Part of a small language model's weights.
Size: 15 layers, width 96, MLP 512 squared leaky ReLU, vocabulary 8192, 6.65M parameters.
Architecture: RMSNorm before each block, no biases in attention or MLP, embeddings untied during training, local attention windows, value embeddings, hashed n-gram embeddings, a smear gate, capped logits.
Training: a variant of Adam for these matrices, 10584 steps.
Each number is 128 + 32 x the weight over the matrix's rms, rounded and kept within 0 to 255. Layers, rows and columns count from 0.

# layer 10 MLP up, 512x96, rms 0.129, rows 57-63, columns 0-95
[[ 80 133 187 119 189 125 158 162  60 143 141 151 155  85 134 122 142 114 134 104 134 122 136 158 158 108 160 123 115 152 120 194 112 180 153 197 197  69 136 153 110 166 131  91 101  98 124 143  74 146 158 162 118 160 142 119 142  82  67 113 102  81 163 124 166 121  67 118 114 123 109 114 144 110 154 170 138 124 112 168 129 138 133 148  30 124 142 129 142 152 167 198 148 171  49 169]
 [ 42 129 183 117 130 134 152 139 120  92 121 163 116  94 178 146 130 117 136 122  79 174  59 103 134 176 161 117  53 107  85 144  83 136 102 158 159 149 121 144 175 173 155  91  71 146 114 126  93  56 189 174 119 148  98 149 124 104 133 143 132 126  79 184 145  78 101 117 126  94  87 144 150 111 111 177 161 127 127 158 132 182 102  75 146 115 105 119  97 237 121 131 116 133 148 198]
 [110 157 120  92 122 115 178 124 157 115 111 140  79 108 140  53 157  75 117 111 135 121 174 160 164 110  20 144 142  85 150 117 105  78  92 122 101 124  91 172 168 104 127 150 127 216 144  83  56 133 182 145 145 123 123 103  95 134  88  78  69 144 101 155 189 166 154 121 150  94 104 222 148 115 122 185 126  81 148 158 149  76 125 133  96 164 193 107 155 150 112 120 138 105 152 155]
 [126 144  83  98 172 152 172 152 119 111 161 129 101 170 130 123 116 140  32 172  90 130 166 132  91 140  69 148 154 118 160 103 100 188 141  88  83 174 112 136 152 187  99 154 112 148  75  85 173  99 156  96 140 128 121 102  88 117 185 111 100 103 174  38 212 169 148 124 101 100 161 194 121 118 101 209 129 143 159 138 130  99 125 106 132 168 115 187 149 123  77 140 164 129 104 177]
 [127 135 148 144 120 141 141 147 166  86 144 119 128 169 136 104 132 100 163 135 105 123  83 180  78 115 132 120 142 100 140  95  66  88 166 171 100 117 127 123 114 131 147  94 149 112  78 166 154 106 141 125 119 138 139 126 171 160 124 136 122 107 101 114 125 102 145 139 177 130 148 163  89 163  81 133 106 121 120 158 130 165  82 112  76 113  95 178 167 116 109 136 142 162  97 134]
 [120  74  81 140 113 160 125  67  80 114 161 175 104 171 132 134 155 158 136 165 115  72 135 125 119 134 167 189 130 134  86  91 184 103 126 158 136 105  93 170 116 112 101 172 113 149  98  96  97 122 129 157 100 176 118 159 126 142 120 142 110 157 168 144 142 108 121  98  99  93 104 218 114 124 128 162 168 104 112 140 152 144 120 126 140 106 128 139  80 132  63 182 137 106 199 109]
 [152 171  87  77 191 211 110 170 121 152 125 150 108 172 166 115 162 122 116 113 193 151 132 121 132 189 104 197 138 118 146  93  88 148 128 103 109  69 126 136 147 126 110 129 148 128 168 130  87 168 157 217 155 108 166 105 123 163 174  99  79 180  88 154 127 122 195 112 148  93 174 179 109 137 108 151 132  98 115 156 177 147  85 109 124  95  92 104 111  94 117 133  70 157 131 176]]
# layer 10 MLP down (transposed), 512x96, rms 0.113, rows 57-63, columns 0-95
[[154 124 122 119 125 175 126 111  84  95 192 132  96 128 110 107 125 117 125 171 147  93 104  86 106 132 144 124 121 103 120 124 108  71 150 107 145 128 137 167 121 137 131 115 142 122 194  76 173 117 100  56  94  97  80 144  95 166 195 186 146 100  95  94 131 120  79 150 123 149 150 186 131 197 118 126 118 106 134 149  87 103 143 109 145  84 134 151  64 128  90 125 171  89 174  51]
 [126 155  84 133 142  75 139 124 161  94 129 100 115 112  96  71  68 101 188 147 128 146 120 131 126  85  99 100 191  82 118 142 116  74 110 115 186 157 115 146 150 112 101 115 153  82 150 114 161 157 128  81 120 119  95 191 104 155 107 111 120 131 116  92 166 116 109 144 190 126 108 146  64 149 148  73 173 136  89 153 109  93 135 148 126 175 147  80 106  77 100 158 114 125 189 109]
 [189  90 156 128  91 118 212 142 144 157 114 133  91 129 165 129 103 155 114 140 132  90 128  20 132 148  74 105 132 125 144 143  95 154 108 128 116 149 137 115 139 173  43 145 152 171  76  67 115 142 123 101 127 202 135  77 166  97 152 147 107 111 114 115  82  76 137 133 157 143 158  78 147  97  58 112 160 151  96 100 122 125 176 104 182 111  97  17 126  85 128 105 147 189 152  89]
 [116 126 131 100  97 123 141  95 130 106 151 116 106 100 146 165   0  82 129 164 160 130 104 107 127 135 164 106 134 109 121 114  92  74 148 130 124  90 101 171 155 149 138 134 120  60  50 151  88 147 132 125 137 183  93 100 136 104 116 146 133 105 158 139 151 143 135 127 106 115  65 137 161  96 116 134 118 113 139 130  84 134  92  97 100 105  95  72 100 145 171 134  81 148 168 140]
 [115 118 141 154 148 103  99 109 116  90 121 127 104 107 118 137 101 124 104  99 111 141 120 120 124 127 115 139 140 137  84 124 129 101 102 105 143 130 164 112 152  94 173 140 136 160   0 126 148  90 102 111 122 142 112 138  75 112 115 131 102 145 136 133 135 121 134 143 129 148 126 157 155 134 169  95 121 142 148 109 114 151 126 137 133 137 143 251  86 137 103 127  87 144 162  88]
 [126 144 145  80 131 135 106 156 141 172 104 120 120  84 116  86 121 112 114 109 106 222 138 147 155 116  85 140 144 125 122 130 126 146 128 150 103  92 170 173 155  95  95 134 135  80 165 108 141 164 132 158 166 128 178  79 115 131 100 198 200 106 145 168  80 107 132 177 145 117 155 172 105  82  56 163 105  78 110  71 132 144 158 146 139 134 119 106  84 151 136 159 130 138 117 162]
 [155 148 116  89 147 166  98 142 128 123 112 115 126 215 145 143 154 134 172  95 123 130 169 159 159 129 116 133  99 124 131 125 136 143 124 119 145 114  87 197 148 169  73 145 161 177 117  55 127 164 114 110 100 147  80  54 131 133  87 168 106 146 121  97 109 133 162 105 102 135 144  91  94 116  61 135  16 140 106  95  96 123 176 109  91 122 120   0 123 139 157 112 129 134 106 134]]